{
  "n_layer": 9,
  "d_model": 160,
  "n_head": 2,
  "n_kv_head": 1,
  "head_dim": 64,
  "d_mlp": 640,
  "vocab_size": 1717,
  "activation": "gelu",
  "norm": "layernorm",
  "norm_place": "pre",
  "norm_eps": 1e-05,
  "positions": "rope",
  "rope_base": 10000.0,
  "rope_fraction": 0.25,
  "qk_norm": false,
  "attn_scale": 0.125,
  "bias": "none",
  "tie_embeddings": true,
  "parallel_block": true,
  "init": "orth",
  "init_std_qkv": 0.0309,
  "init_std_o": 0.0,
  "init_std_up": 0.0309,
  "init_std_down": 0.0,
  "optimizer": "soap_variant",
  "lr": 0.00429,
  "beta1": 0.95,
  "beta2": 0.95,
  "weight_decay": 0.12,
  "lr_head": 0.00696,
  "grad_clip": 0.5,
  "warmup_steps": 200,
  "schedule": "wsd",
  "decay_fraction": 0.704,
  "decay_shape": "sqrt",
  "final_lr_fraction": 0.0,
  "batch_tokens": 32768,
  "seq_len": 512,
  "doc_mask": true,
  "z_loss": 0.0001,
  "train_tokens": 134000000,
  "steps": 4090,
  "dataset": "wikipedia_en"
}
Each number is 500 + 40 x the weight over its row's rms, rounded and kept within 0 to 999. Layers, rows and columns count from 0. Numbers have three digits each. The size before them is the row's rms in percent of the matrix's.

# up: layer 6 MLP up, 640x160, rms 0.14, rows 134-176, columns 0-159
# down: layer 6 MLP down (transposed), 640x160, rms 0.147, rows 134-175, columns 0-159
up134 106:480455553496483502580504446487534551567521489418473403487448552476501507515530466480455553489532574500548496526489576500426486506574572509541494470472500483463501510544570478487528520530495494554478514487439548553472480465454494555556458551422557514510529463515540567527567469411498491478514484517503484442545495515483564425509451525471554553499572515480470485497483506530529443539569485440471475475495486521522500443512474496494537431423505608469498511444454505514544497526572480
down134 107:505528522516479535478574529409501527509512476479459538469515544454479556468466485474514472520589488515574500462528543451473545497557487464507443465493471497549510517526489507512416492532468535358523513462496530480488477528481475497419484523412497482548549510516534422574494536439520616472465443442534507492540452505484433453469509561453510563538570532509465499469519511466570559437569552492537426486493510509505576491554480474530551532524477541468540517527501499530484471506500474
up135 101:527483537519533529494584476588523523532437429404550600485510483494499510591572527545458497536530526511454467494500439483444512557507460499473526514498595533527415494556499527537465601519491570493527464488469461445472482545496554508475469553520462528478496528551484459530510491427471515537513520487540507439517455518442490485481502451420566486462481516466480484483499519469480543570534485471533476477488501451418480529536519439462488450469498513516458545525570566588463487515509521
down135 109:459423501541521542500560556569556468529461518527429525498448499587439542496523509482591517512441514522501453612507532550520571450571504483498519454518456498497470491493560512507570512490461448456543460488676512469526474466485493512551503476462523494545490522494540452496556551505455523551475421527537441524502512470512490521423543503502550511486517476484517503520505517490464494480487511469477492497466492492427509461501448486407495470482513485458544490492516403531487539548441538
up136 106:540540508524463499502551533377546432567472488513478548512464492472496525494456503536602546547463497530541519476437564498552411540479486477457492489517433513502472481496560477517478486555480512469425549516504543465508519512514430533495573490544509470457486555497476562522487505575408487531541492515512470447572489400553454530592462601513533524494479478514487426481517476486554478489527521468429483513503536535438530467551464497509488458567456447499506503542499484482483491571523503
down136 111:518506487524462511536495462548436480506549493483424480518464520499530447584507483529564527500390467526462504449500460607559471503444574387515547467539507544537557565534495481453541523547521456550449536486574511543564512525504520502465482469468513578553489496487499518509446471525460503492537502496460493461510504628466497539502469522514476517517517480485491513491468467483515450563449468417453431511506540572522544536546542532493487500478534580577545530529527517481478491453469538
up137 094:520525527497578544514478453483489514549452501474482462501514441528561500517529485487537455508493546500465463551537483484478508505466492515487553514483528521512462455497570553342510440528520526490487475527470469481496455514482560509501509509486488427492506496466460534452495515543546526550496512546543508492453532511484531493505466530529509453491438438490566573547551524450488528542449494403596486456436585515492605514534560503452534418441521509488531549436515507521630517523517470
down137 101:402458472395559490513504516473474512518477518488537531461497538471537511490500493476455515524468470489507515564430481532490469464458507490559526520454523514385470484467501561477507414524527468441479573496467504485508493500547557566486500518513519547471587521533469538560490514440538531447494517533479509505495551497567496449462457531515464445539526506463536511499461593510489471520479572412441485501490462363517501416523511478441562493581459519496476478567501421489504491503473471
up138 100:475497518564479532507534553476555467507510488510596515450526474462546519492522479532447472479449465489476536505507497474472447422528460526542531523468526506478520470460563511539506438518501520530472474445480543549476432530523462467508472498541501468454503537538547523482519510434495550514514507444438466413522429544503526496531423538520488536476498495531527496532594496477436515540511517497528443459525474514517556495507491512548464521500586586518581532467438544430563398492463351
down138 100:519523523481549583503516493473482469575494536520514558460442457485511492538539486549448445459454538480490485346554501480488482576458478513450483519544530540505506556537454471563530534503448470515506529502526494512564404511470466517464517475537478494467458511470526493443537525418501507463539494511518504424564504489488460482434527530409517519471518439423534534509436481570532530444531531547478538478534581514531472531528552523485548462417462507500538552471515506529477502510594462
up139 095:536555566459505502411519388530523520489556502499444483540494552524461531623421475541518540447453470550530451490494588497519508506369464489443524518496549479481478425552559471492527546583522512481519510438527526529467534536458464483483536454479484530489445472489502483490451523508490503461502465497476537478472480442473496535452473484526528440510455553523553546493494495516503483457468470530533608537490561473461466439492494508519487559454500458510492521471503507483601523435536477
down139 101:520478554424512545508471626511459535453529500564481492512488504510485530487516559519476459502502489555501500466538565553526486498471512586478510510487490425445513487476512540510571468453510452486517438569436587534475492471426510456549517475512451493419554514500537549457399478605465460529508415522469458473532514567451496509483591477521478500452490513510462467493500504461543513404554463542462527523491454422440526535513545574516518480476516516517554513519491463495528517488488496
up140 101:413473495423523490470480499503512548484502512530434468511546526482490496475502497542556529501499543473561510503458453515528518466454541525493532488516523496481480525461500445430514502498513499495460518503551462433448498455494479452516534464411462498512460392563533436418446542568545493489562462501560543603502513526475611491466459584587507521477537573587538507513434532496515459458459470544480513488474508542460476542488473509526573404521463453516482458536486548482495478453490487
down140 103:458473495511553513512460509479493510439465464520455463502535508535459463557485550519533563467514507503523536513526430500495494550478502481438507437519538440553551414552490532521538489496536446456472497540591525458552482535502527457565443503514511506503484431484514530491475458483505490427517584511456435499540533458458489539455556432509582490444540515468469436488429453501414559473512491462456496515559514478468507535465466488572407472554511483495515476577496502609527461461565454
up141 109:581488535490511503498558553540520481544506519547507555487507539504503475561509529459511487494500478458452538434471513538491528512466485468489508537486506489614581489446519485556520458412517514576459480435466433570485511495566507513506437589501554497478426529466475474471487475527516564464486449572476507495553453515450566522555506478458452532498480481525605444526515522491523567486472524537528414509470509455489528521498452480559454438504462533449481471507490408487542455588527469
down141 097:485533445461487494548474490538559464464498495552539538462482564512463538506555530560466497539521462518499512403501544498537446458496499522458537531486517470464465576481460618552539491517521585481538553548429585521509509458453609516522433545496569530540480428488574482511528511524516432498546463492512547490521503498534459455492541489508478560501481426443497454478467442548488507561458517514544484515473480524561490497531530516480512470604545513530571494449553535441496505469508501
up142 102:551403523527509436573504489503505573476534435481484489506554517497453527469436515479512513483441521558497477461512505455582500509533549505455512482519516510551521535491493549573530507489447530575537469516457516519538480603514486583434523467494461555567470444501421529499584416479454493535495479589505523448519402441438502532467513528519505470485512492450602461518530558486469493476459487537513523499445514477504491460539513572523458474529468539493470510478448508517533587485491458
down142 100:546475503475444608516463526561493551581447472536534458491515508535495467528509496622490520527527423498507503495527528566531456512543468399588457522493489518511490501479529524498489530473512490452453471527405558512458519463534435468555458487501477492482473561468532532473537466512560486512545531498526509523491599481505544501462419506491520505499480576454451480531404546499498564467458477500494523496506510462498518484459483514514500521572545509524432453495477453423405414524487481
up143 106:511495492511484489543467524550609510455421478444515509434512555477478491514547522527478484388489479553436565528515449503523472547460492496462504450447465472484499566495538473576477488480503444570469542488529432531530483543521514440482504528520472447456453501437491489518477477492513562453429493539505554461467414550502504462463440468438518461519466552480488515487592471599461525521541554531487489551502473476505548461488446499540462569490516487468515491507409429553524477566520534
down143 107:543473539503442458521476513521481561484542499500484511487508537488496420567515521488485522459507473539491491458477438575448482499519470501517533436534477440511519426519449416476502469517463513508479476434404549481462517525507607532505510416427535556454536487508516561452571492491484507469475439453498484507496466500506531506499505422500472486488470584456417523500526516465556492523433574513476496568443576524454597449542564509518499505535486501545495480420532478539575555531487498
up144 095:504493509488462513529480547472557520500502487539523492564480448528431517450494486503450457473499529518494516520464573506450517416449454463580491547484591489545548465495542536502515503446518505574471486537533544563533469521490479541564434444549554525461508578490518521499497522508485535512525564511466511537423566478501543551491491461375456490468500469523537522552527479499551505486524541478577549501443452570451541516439496467538474585538528559487501475488456559436496606523506492
down144 098:526483508500476570506503502525476482483481472500479525474491548484460504426479533507485481492444581444563497468550421544430530429477507468549450463505490501539522508484550506509434506524495557482433455553661490471527473499458476466521518489519446480484473464505522484502455493471539481540521540500508503513560484498488425456467579622514481482516547446441468484477506510473458476499456479484555502574509457553580440484448564428519545423475469452477499448519467470545574481502548503
up145 097:545437383470498542457499488484472497555461398478528475526571416501517468471466475571536481460509508545545465479499428479486459497494519488535518513480502488527440502516457499535474500447489496490554465530512471491513519553533459496557444409485556544491494559483590511513530531466598465562555509456485495478520482493471554423525464437440492426500475465482500440478476526507499457511453503427469535558447448488494471506455524513517440480542572515449446524524462546418522546455520454
down145 101:555555547556479489549504512532580519460527518496547519495539477528479493581418456410549497508486491496504409488480523501492534510495426494457422466439483500471496466504568504487522493502516535608538555505588510534466524458518484536485484577584435508554489424546437445469444492512510496468400471524529516490522504501527513486409478483512490506470471405564510525486564451545533513468569472528462498483507545523512474483518478460528459505524428483565552536466482531522489553538528495
up146 101:563483585524520569499436478554455515520571507501460512558500485503503501518530592547525580546499506523477415488461549481569457465485450447469501492495570527557450461507535488498540475429509500477428540438523479496496576518415562457422426478468526457456534520521509461488524498472471498450500469525426521560499485516516465443468523478478541495388517527484518471494527520534403519462493474486495493474486489464419558466598456461531490451492506472532451519525531522513462522486547498
down146 102:487555444520459410470421496560508494500397473547466560423478532475554489490529378491530483486512482484565568545513502483470558524494485516514533510510533493499438535470454488537471563566456447504524462569535508533506470528531448494517494558446509566505454423549541515434495514543482561499484514493577487449509435540534491473574448578474441491551450575514491495502557500499554529515526517541440550534482520567470517551470553518517517503483463481486506446480448486506473542480532494
up147 105:511540410487550404497545483538462492434501512445489528411446488513510572539565522459511504432469501469483486467481503471477510513514511498551483544575438519515456525453478568524552478478497459458520512437454524565426542491528511520503536540491536534528441506527459566451550508470504524581405462467489476556513557560472513474505557574493578473521460536539499514516542491521523511481477475509502453484483541497535519558523493477560435489484528522425496530570476577523405452518532445
down147 101:563488506470518455539524584534540509530467541499523424502456396588506449501487519515485459497437463491507505498598490556515480488417584452549492489460489500531547473513538519498547501496480531469516470456486456512419452441500483517480565525549546466495486534479507506514507446462574470495555519572498502497474512477521512465454466552412494555472493511475530461506517465597542475530446448449570536467511466518469468527483491502579422502509517485432543400438484535501445512546507460
up148 107:489541488520499626500511492507555482499516499459473472528448488436557492531480533500476431543440519472547571507504475516483559443503531560540498470499569537508435432548476557532531469492518486502565504456547540474476480479502458499496546454550445489482553532551481554507515521478482420467518534488374431495504512530578467485457450534551554488518515483515486488501538507556528482535501586546447538507421499445443504475476529583413489511486487513481477519526447530462433536531415501
down148 102:489515559490479519490513562462516502491515562558564490475505510545484476495570466488499510483553504534498504487546418503573541507461525508452564579435527492500562551584430553481496503540521506553489481530528579465432499487465486511508424416483505498484496544430507515447544503488435544469446504615525522463481459522429513580495495537578498454488471496438478489510539533485546488482416437470506492472492512484472487513527534414541446469470573457493509460497489459471586502483498576
up149 113:516517580480511602514473513507450505538545548410476446475422544444537541538479529536560513541480484514391523543500503492510515392569562517470495577458532537520500468475529479445581493509487521469463516467497511517473522503535489540462474519494447509509491560439511456453498535509513490511482528495462443459502513419573476540506466482493490411400481470488431524581517516495559549556491448511521526489527467484461540564551544483531547519530537430505479507431505514516523497476479570
down149 129:495510454500459452476507590506497513476538518513438507449481510497564457483509530544497546604506489444432565494545432548498539466583496521470512503490466496526513482485461499482591515539487494473466460453492482525457497389490458556517505439533572557563529553530543531595522468531477472509542519557521484515462550486533450540480552526448505460500459492497503485520448493482469590510501510536514508463547522576470446544425553457517478545525530453417458417479498504517579479493518555
up150 095:540479512522542474512504445488521595534485528511546493507444500443493528493598611462530469481491513517447523509516454531491506511476461487589449472495463551584480515497463491543462542479474481488420475509545516428518486496605565484486458475546531481542445556493464541481523438570521512375551533543470450454494500461473489489492533495539482465454520547481433540523545554527499545540516531439466532495546536530578441450496476543536478528522469534545488537548522463588490529504498481
down150 110:519458488481481529471509477478468447556474526469486451541568492480569519451578548429534513551497464512535435531457447448546593533521447431468508520479462507534473462566577447475495528493477478458537517481511485459434432504519559451509503523477492455566488503522493557484492480536522455463480473499492515493544403545495439513492445491527548429516496484402525460583521530505534580526555502456470500495473550441570504539434486496508566603479528519461494522526518560475478501452533481
up151 109:549533509566535490486532487455514491535447470444487445517454513484535518419579507467497486488494461480531488512413558510442504525525534495494528416557504485589525554553498482486497512549462477569458476549542464453460387505444482533542434469488524499523528509508484468504513415496443533526483518466499541474553570502523442503579469491491465531455501520503534584461491481503494459435563420579500478435504493512513464509545492587495426504489476514470538554434541530442458521538475551
down151 110:539479479475495529516520528423528463503503533497508492521467472478530472524575521443544442461476477571444466488487521500457488452481540491495532515492531469468533460506425538522519513440493478496568544524411624540520523535501471468425532484462541549511496540483494588554452517490490463524515486477394453431490539489458457540507447496519559473412590491489392455476453444485447488515471457521451467519416491479483494487591496504548486546489442513485502527555496474519571533486523465
up152 093:519517514442495499536523510536477464522525459572492525577548429544503485467472480501560499503467420479520522497512461488459535514482528505511476527471491569494502507506475508524481510455514506490490510464554493454502443501563506529507523534541612445572507556521478487520478459480446516442523550466419551482446463505463465576429478493445511508441483508448540502459560475500505442548500521531481539470518515515476441412560354577558539566442415536452494514524478500558528420491504490
down152 086:467468514523471509503474527533498505448493516512511418529558564514546559531608520484471442458435484552551564518555450481468468621550513482497486546517540518483555528418576559489552486421535513421484526538509540483481521524471543480497503482498550445464498515528525567490485545510464503474460484604550425440503499469548500513491482467523511500508526565472480429512455478418452528489454465540492475490552463526508480554531527573477472474509491477513512546507499499480534492500376463
up153 105:547422425480501486510488478454483454496501485469457482584476523477548567482495511399446448545541492507499468468506519512490499558507550536468482490497539573463492515529465489537435540543462546490502576515489527466516557544495447546458403502445531487472545498469624531536461495482496506444462549576534513504531443471467471433430488521541557430481515510499509456418499529429515497489464472476496399506485403541526553556543515520509485492520527551484480512519495479526500490564554462
down153 100:494544486463481525456456468529543502519521482481487499471515455545433513479468526510503523417431429510453447535466525511511444454503536470502528487463442461474527490525501465477441430512455573563516449441495447494486478517532518465501536484440446494463512545546505556463450467494600463509511465541505491530512503516505571396539606470469409583508497533548501481440373532527443500515511529533523508493504490546515514561561566501481476519505500512506505458483501504511506438416481597
up154 087:514403510538477512572524512531507459544542481506505472514505462427443456543607515471494525551494536543519498527473428559437523468570462473511509510500483491420467450458535509527503465560565488499404488491472457479471544412509493503456532491543493591443447561533531503506466457571502512458466530543507495562557514529494573525568492497521484491438465552502492518500437596501494495488517522514542555543469478558469557489523484547477477466475480530420533553524531498478433525459488568
down154 089:468496441469490488470490530496493521512514474478587507549526467541469502449490479463506457442459433420580472547511558502537461485463561541513523492481528603509497538482594491515530434485454512484554557524423453525485444449478499474473499513524437468485467521584562510457592460528496439473518541482491423455486477548459499551481542490476509560390530552515570516520500472453449489480498537538511459427528455449494520507487523526497490589498476572534531547475495522419499507515463486
up155 097:517540537507418498507474551451452508520502409542533473485548504495521547553492412493505549525435451454518523531509514512473429487456502529539422555481488569533495513541444499426471490527483531517499547531516495559433601554532530486454513532555491504500480482460503503482481490519507551564577435486458506489476421502518510450461531566494474494499498464522485610432411509538559483460440533486471511500475548515483457484508455503525491418523510453499515471613547541524514469580509507
down155 105:559500605525490536484454505447464551512461458518448449553482538549584480495532442432448491512562481502460499565522417507510520511544513504525518504511542486463544506558524517492495438473576489518500586523504481596476463471540432539607511523514445485511463507496521465474434500570484537457527496534500486554526514517569453575438481489454482541506543439482476516502506523523538542477390490483494529465509565517505480530530500500564513466584493544530471575491509467552474445454482526
up156 108:477463456523506485489578496567419487501513527535495461565505464495565551561471521442597492448456426471541513481427566473476451553467555507515477536567501513564534515530511494491433470503524596505427538502546436497474534434486541458541524510512520477462508464507573535505481515472521471516511412504460497504443510473509542487544505532489479494540448516478479487534453540494489532479522539551562499486574526538496534478456458533498377538562566545542514578472547538480548502540541502
down156 098:572494505462418548479433462539475491538525540423526443485501497494527520493524544558560519436463500486526519536487529496416537503489471502498495515456455468490582474501470425393549598410527513531539495527483538500494450521482433508572507421479501493417466604548492449495525507535542450498609468523516599530463564460507474529498457525490509507479465492490443479486487505473542518469520502446535543465535486583455534493477485440519556496473505512537471468498532554498507483473495476
up157 104:483498509482465490448481556596510458512475461460507486502488514471487515495478600452507439449509555488495516476487459510528480521512499555494557492553493560524511462444518521531516599503549491560468527417533436490433470498488483494482493483533495449477508571523494500474536557507490486442581494435468466444457460536517547384486490485532481498466510538503514566561600399545479537517560475493557561510457494527456493506433487509477460519517482444376514519546460478480428519526479519
down157 097:444580492490461467558546519474479435527529498439444518503514591577537394505518520485531576524534507489497541494541522513473474519512485506476411488438472574524470452505526515477538501428510539441511442509469537471478518459492506511551472520413533493477519503541483498484489482547440529523458520475559542524475517501476559516486527538470515585539478532529500457461496580520561461419567469514466502477458527465576490459487446501495467514597596502539511538534503430522489493557575455
up158 103:487476531522413514463454480445487506475540463483465471434498495352568512495556466586506449437486492535509467524544450478498568456518542474482507529472550518556467523520551445466468498468508522537496560497458488455513492488524455546457550478531458513523484545445482481535537501462469411485450499524520513568448529539513483469410418553496484444470445501459447505491540541508490572455513509535463505546512557461479524522463431450589497502494513536485501496594536557480453540500497559
down158 104:481505487459499540465461556511418453471542427592529546478592489497490469548512601543492487488479512486512459480528474494489507497475524530488505473535488463538528498517531428473536469438423562497416523468501468471527533462451518440491543497485374475531541535446552561499532541467525498556444558497487477468455504474502468503449408533502473432490474449551562481509525486571500493493499500473468472441498528533512564473481504524519452583442486561548405507544521467472488537486442531
up159 103:468508505517476474503492471561534439488503527442444515432426531536506497409590531500508521545424516498487505429452522548500495457513515464509520454478569508562539522445440492491522468457552509488382541554491436484528508566442490511521492515477474481587472509464496495484473515438581443510537501513509472495550479433549483469498454539533485461566570488550508543506573629472548467506498508477505469575454508457479508473516498488424512467463437507474406509483478527479485523507466501
down159 102:506466539458529513521521476531441470489469516500490495469502489537494492501591521523437558532421476486430492506437509566464502502564502470504514509442550443493493561448496467457531479477559525447486473527418419552550474590520482532566463450437551523534451461482575464506429510517560475510546414502475467499571550479471508568529525538546495497575499497497441493558532501508519535517463535578534459444539512521560438502553471574486510450463465478485506509528509449475462576551474489
up160 098:544468484533470485456511458435466498516499495485528497500516564520496544453487466550489512480555558479534492482521480492590479519548514540582500511496488453484527499505494445505523449477438566569470556477507478396496466524570511514508452462497521419491421435497439474472562507484494507487464484490395475480503589441549490561528462531522550509500475540483500458449494478457509554461528461542429496508441440453566566532486467513492474552473467612448410519530494488557506478519490574
down160 097:475499487420544497502448496535511491527538600509523538516517453481521513499503544543460537521508528490468491495458529492490558437473483518518510488477596461559515557516495483446486538530467445430472460511470498462486573440525516454524518471562564537482519516476495467541495560517546462498513558517578546578469483506444444534415485480479467525489462447502510495548497519475545471506533596513459570493570461445444514489566486435555430523536494438517561434539409582517552545475505515
up161 104:476490470538504531559510442506448557480562573433528557476483406469483513472505472447504516537478489470510534488523473517572527532481505514418404509578511476526461495536569534442512499433528560579491534416480509465430480477525532490456440476476494443520465447476548438486478494464448492610498453407541434504471486503534493499494481464513449529545489535417475503530577464508502543510518550483501492494548542521481489560500415548473551537484496505549529559539444484493496491508500533
down161 106:501519555493411442481521445519465481511542529535525486537498525496529480475527557516437553461478441515457507462473512529527448552512423537537507488449503444487470503483450524488483526480473488509573502463409479515488503592481501487552480490477478556472537491436541433511532479453525489539491380478489562475578509490535506527525490446442522591491479488510471439398496528516507562492450488517474528498533563495524470442550453457539523450486482544564415573482497447457550540523536582
up162 094:509539454518564505537537493531605516476506464503600538538512455486440512464511573408543445401485495572502526525523492516532519449490513443511510526499438491507576489501556538468513523511454486560488484487505452563537485584457463493511577457466462451507464520419529479524489462469519477470528497504460455492444460507518620511543521484497540429471500559520544552517513432490519485520464553469507525481458454579519510518542503550492468481555498548449409444495526518477479559507466502
down162 092:504448514525454477469530482514513524515454482509481573528454544476553542484479501524499537527485459437519414488525495475541502539531636543485526530588501600543465533560461525521570472555463527474458462489594547565551464436517562422514432533459479494563544525458520481456503556470421482498475490518512543463476503604547484497477459540486539547483559507497501502515474478488513515488577479481520460502484543530420468499499524472477538507511582488532510455498443470480504462420500525
up163 106:526492458507450519465468450476514547483515455527535543519470515433554534602460485490483564503464558533550529491453437479521476452462485567498529533496433534500548514398435546471511526497505523542453464522485488491492513440513453467529496516449555515488459433465476521463511507548532578465503536534516531495526439462612553498507472439517541504481431514448521503555492519479569531452512540516495514605511488435515491559502527509520512495543514487532447506533539434590558448530591557
down163 104:486502431469495475511442563493485504488431543564508514447502523525508556537558535499514540525536551576492536483457424489430412488490489522443559491481504558458533480502404489521461489539499519503482466518487497522510587485446492543500564464463584454479583451535553519583480537536410519450496455513490484554508516502465514448538548487499526520541521509478522490551546460412485583482540507491474480438432502524449497432506470509539456472518528481453538473582533542521546522553558483
up164 107:510488624528485542445530522379520494489503514540512503534485457474423439473537516494560465548485515537492487520528496522484496512438439498526521503513467491521544452496457527420516470578531493533524525471453498554510451520511563534426499553521516526498525513410518467493471394502482537509473514480546409440488487503523505465497473481518534449484526534551506487596535526521460433389516522490518536444563499527471519565495447479500512461515465514538440539598538496477509494544481581
down164 107:520500541515448492535500507511452453523509453489448508550500463415493523554498537481487493405552506483530517486466487487625504494478512487465534456443471492496522505500471556495483565509504451477562506546568513436527533495452507524532402572440499432525534472549502556541477498549564514518537541510501507488467529480479449559502515471512454514442412510492407551515570492486486463542573476438575569521525492476505477567507490414462463474542499544511457540567426501515483539486434464
up165 097:426454550495523568424498477550462486496429430513478456456495514522551523507510408497489488510423545513556523487516472549489533532492487427465512503469528489476546487568457531415462557473420541526518478468486464524515471476476550565497546528414539489509467453473501550442430491502468521497511461474480486515485496531504583470500569509545461492565434486470470471458472544451464468495446483466524563482448512472497447518438568454497516477493497455532503660450507485486472523523484524
down165 100:531532478515478437480455540521544534538624484523479599476481460550389539450478582507468475502460486464488514528498478452500520536448480506459469499473512552521469506531552491505546498475569454512481489470505525439472498551493539462558529510513543495465455505500513469517536523424474499555478551497432400467464484527443408552511485456474519526486529518491554520516505507529499520498409466538384467473457528580485498476489433466529535496526414537440523434496500494468481434538490521
up166 106:527555516457493504524490420469521479540474507405452447425485530488468458445517511495481570462454492485461545453534508501464458472540477487556531549606529540539582487515436545454464510510456478548510551539490468568492529538461480508476513528533522488538507596402457502494548516495459560536481491522484476523519580555479543556552467501479482559546536515584496514408534551513496482495470509508565464444468529486461505539436499524460490565492509472532435522458502558563526507576500516
down166 105:490426528518460494489472570441526493477605520543485433433543428467494519507527521515544589555517476512475465496512481486455495506464433420532514544465445521507449505515492451480497462491508568519466448479542492599476449546542511453456471550492445423549421475524533449487455499407453587514472515575470481496513507486532480503506528530468449514472549502545496507552545508495546498443487450504563488549550534481539475402544548521477495412515504504529564528513504501501458519508490558
up167 105:466552478473414508551530493491535468542472480556543507530536457475442535535483476496476513460478499507556504574566567486514480460517504571448499447521409495482475472496472553462494481451555542561505472436544590541617434517493486504519556541468475468411530550575484514460550529519554459450489529436517470487500472485469529491499505506500485482503596495506503568509461467468434481479432518573439550473515479495512427535436542535526575532461464475509464545494525538459527507516480474
down167 105:439457446511520589480459490498494453568538476488448395427502520526456472516564430468488432498527536452571458532440454516531530482473411475479525497489491543468545473474486522485445450505480551500482494508462540493477535500505506529502485420473508532481528545499560466507478611518505502444545478528488466534524426509514496410500449571477483526493496455477508571469525533494489471490501522567551481447575586515533487444513572525437457542484501518581455523481454509431527471513516444
up168 112:536468501490511447538528500511521477416592490543515518478517550512570518522466465585496548532547473524511485466444530498518473537518539532488483495564546552522573536398481563487535529414431480502498527506478453524527569425449513437561484499528512560430523501480497500512532478435502508516494586527515449468519520494487533529494565521493542487582538546489423541604494471552515453501516483579488513456556568514476480537501495569524521535432498458476480548532511497446513561512543451
down168 094:489546535460604459548493511457449522492524568460535480579550477516456470519555531419509454503520534539452498500551486508542496546561433452466474495462442460452472506490583537576489435485530490509470505536412504467515479537511484520470537495458513496529439498473511548528521514513551505505518443453502543483543452460496557501600502484556506442481494475525573504450511524520499559442455564474485481498475430551503463527554546540439529538517483509551438423487559497593484465515431516
up169 101:468519484595532524499515567495558513481493548433491577458487469540453510557553472505546511482524565510517484510553420577427483510555509517519456460462559461477475541521477510487530553526461447543491541458499477480485516484494448503465461581553417506513521528540502523482521499498571528602514494479452512568487491548516535453531479512491567517548506468454480540518451530516472493574459405483433521460514505506483517498463454509418461453506480477505521531562556469461475567559392465
down169 102:493532493488471524466453442471480529489454506544433534581543519442426558462490518562516474424482493475490509493486499447561425483568587503518533512551501565577539563515487461485582460443563529489526474498537566537532448500478475528505497536513537494566466492486497513504488586532560429471479448527456467527533546560514540508564501506541537479514507497569497488468423493469549493479507499455529535460480455524488470534507497496423477511572463568479550432475474554525481417470561555
up170 107:504463559379479438546405505517503474526561517515465426508526563451491474471503485489486574512465498505474524538519521504550500449548485511516517437466457479512536479496453465467566518495482472495464515432485555484470492599516480553448538458470482489521469540469457531478511470544502477524474508492507522555466559486516545527440538489465492438516419570498445486533476512443459563543504489529526476444464431449431496551463480404541452487433511511457523414563416481549506512545501538
down170 108:500527481571551477509511480397506522482441471543534510591465535479532423491526518568527419484555529454505471527511536470584503552498497448448373563564532601507490466515508484480500530455563470501541441540420505490518552441512473455519507466557472499444475524519520483503458443515510496497485470529487439500497529473568482513534520553485519529527543491465561492461472494489507501517459546425467449480513442486513612457508485512534461537514567526496532513455564523503519543430519489
up171 102:441498463509503479467546524575525470492478495526411547546479524542524522443469490474490514513516564483438456532589465480539480527451475521495478430531481454495454441487497550494473525431511550554491497469567532434482499511476524557499529539547462425480489482571516496415548568502527497476467525532474471481451435517474482480493476412498502480488532564479505576467543438432474456492408545501482539552478489494438490509461550509488458564535522518439550537430482597519467416483539503
down171 106:439527497411482524547450491521527479478519474442551528494559483511539503558587475496521448520458503446527537480521568494553448496565459506462539527471501472454496466467447542491520508381523468447422498519543492512514575475463500467541469489502487537499511462402551486486469438477551523567495491551570472529519525505486511463566527595453460562547519554469441438465515491526528551525529527505492491445477484497480496515567482574523449476421448500549505541432520531536456558513499457
up172 101:549542482477578481510466520481580481498508529525495412579478444461507554477486482452539552446414532447576465501458501505569464535484550558487535515473566466467475537463476575471536431569470532548476468468483525456493517513481464532495574459519530542493557495526515440465491488442499403477545534538446516480490486479537561495476514494465494538464546508542403542434500472493508534522478483510457453471513430497490502563503552529499557525492524601453429556505521572477513481487513521
down172 100:450489502490460509523541527534487472530523552552485563546516539496467502469494549485509486469491463525480460469532500511461432475445510521573527485509490559500594545492386510488447522537429442559504461499515519526549517441485480418420468485513521526488473534456515480565542509477459545373469517464510492556488459444515513493522525413475540451547577463458494457492437451494509499453476561560462470462475570474509528531491526447501425533539537497415430522470493558448480474469470498
up173 092:509479411529495505523461503536583454489507532500554469468495570484494503539417502519465437498516429518456516569530513430618515524545516499559418547541472538520502472492506435490533484444518507444503558510488485488492540556569505516461466456560430505445533545513508500487535467459461484496544453496528497574392508476463499495398501532529512538536495526547504579511444557463486493546479525480507479550522532517475474494505508543484541440486432528483526576526497537499534469518440600
down173 093:542451517541501534406617463467445529555501475552508607504443489534435487477540538513478497479513541461554495478508512498509513532499542506460499435483522485498508490446494458534511556541499538498428500481358503549550429517504548523516473545542561494485503529501515516553482562524542505489515572508452508472557471525530500536565443502467528440556519495582523501456592490471467488444476539453515487456470539486494504573516511533477510521444561495598517495513517534524430471521473453
up174 091:528561471472418486468467480523512450523525505497533528564463516521471565474467480526456470458503476447492470553465419470454455498498501486490552491511501521625456531483460509473511523544503516471500484440432490430594492499538422511507485525524557475414479427582514496498519442488504543492493454496567528573512585505508480497444439480518526473542526542489458501482541486503519457454457370457464537540468518482445531517503457458524539523470512582437443482491444472545494551454505515
down174 086:530442524547473470465520523513502543515542487467519538508469408418531462549516488465563503446599515504462457496472485498478573531481433438544481569530530467441506470549470506514514512480518557453528516460418497481441508446551467490469535507494433559567476550432452520475474497580446559511483471488442499497390481466520505464516470519564466562456444501499530497486465568466486502474478525553489507437492467508487580474544511472499466428557446446524460491557554473512496549512443476
up175 103:477498490490520528468527594478442575494504518488476477474471533499470505490427596474501541544486541515544548526508514470513550551480501450517462456499494539600483473469564490462432449433394553492525493539584429461567468547446521412510525481482492499465482470513567522479563530469465490502494459525533552457503549485462490513436488467507505564494444532482509467484486463445481452523459485537505454429525482441466479477557446513495514502490530386467421509484500467484469466566561533
down175 100:485527488519586431565519518502528412518511500532560482539506523499577540541516452482552502491517569558458411500428521444527448541458441470458480563579479532481478519548529505476522554499545516504588547498387545511552594437475519583486527420507522527489504488459558496507424500462559526535506532546500465509510482547494492528521474497526567518457558458537517517548460537508549474491520508516520559533454533475514504562468579466504456486561481512524524495528526475495518533460517552
up176 103:413493536522562558509502449517535527481445513405495557527449548462523500529584481533522457531576487543544545438527471459473442592384570460488518473476462522567471525540494494523513546493517494484493467508502541495525480478530521494492468569452459487531542590499544477425512535487523524462509524597484498548469530538458508426538529489519487538500538510466450463419467535497501449480527514493533510449548491464497426481531434525517486496508544446503528547546541451509558418467505461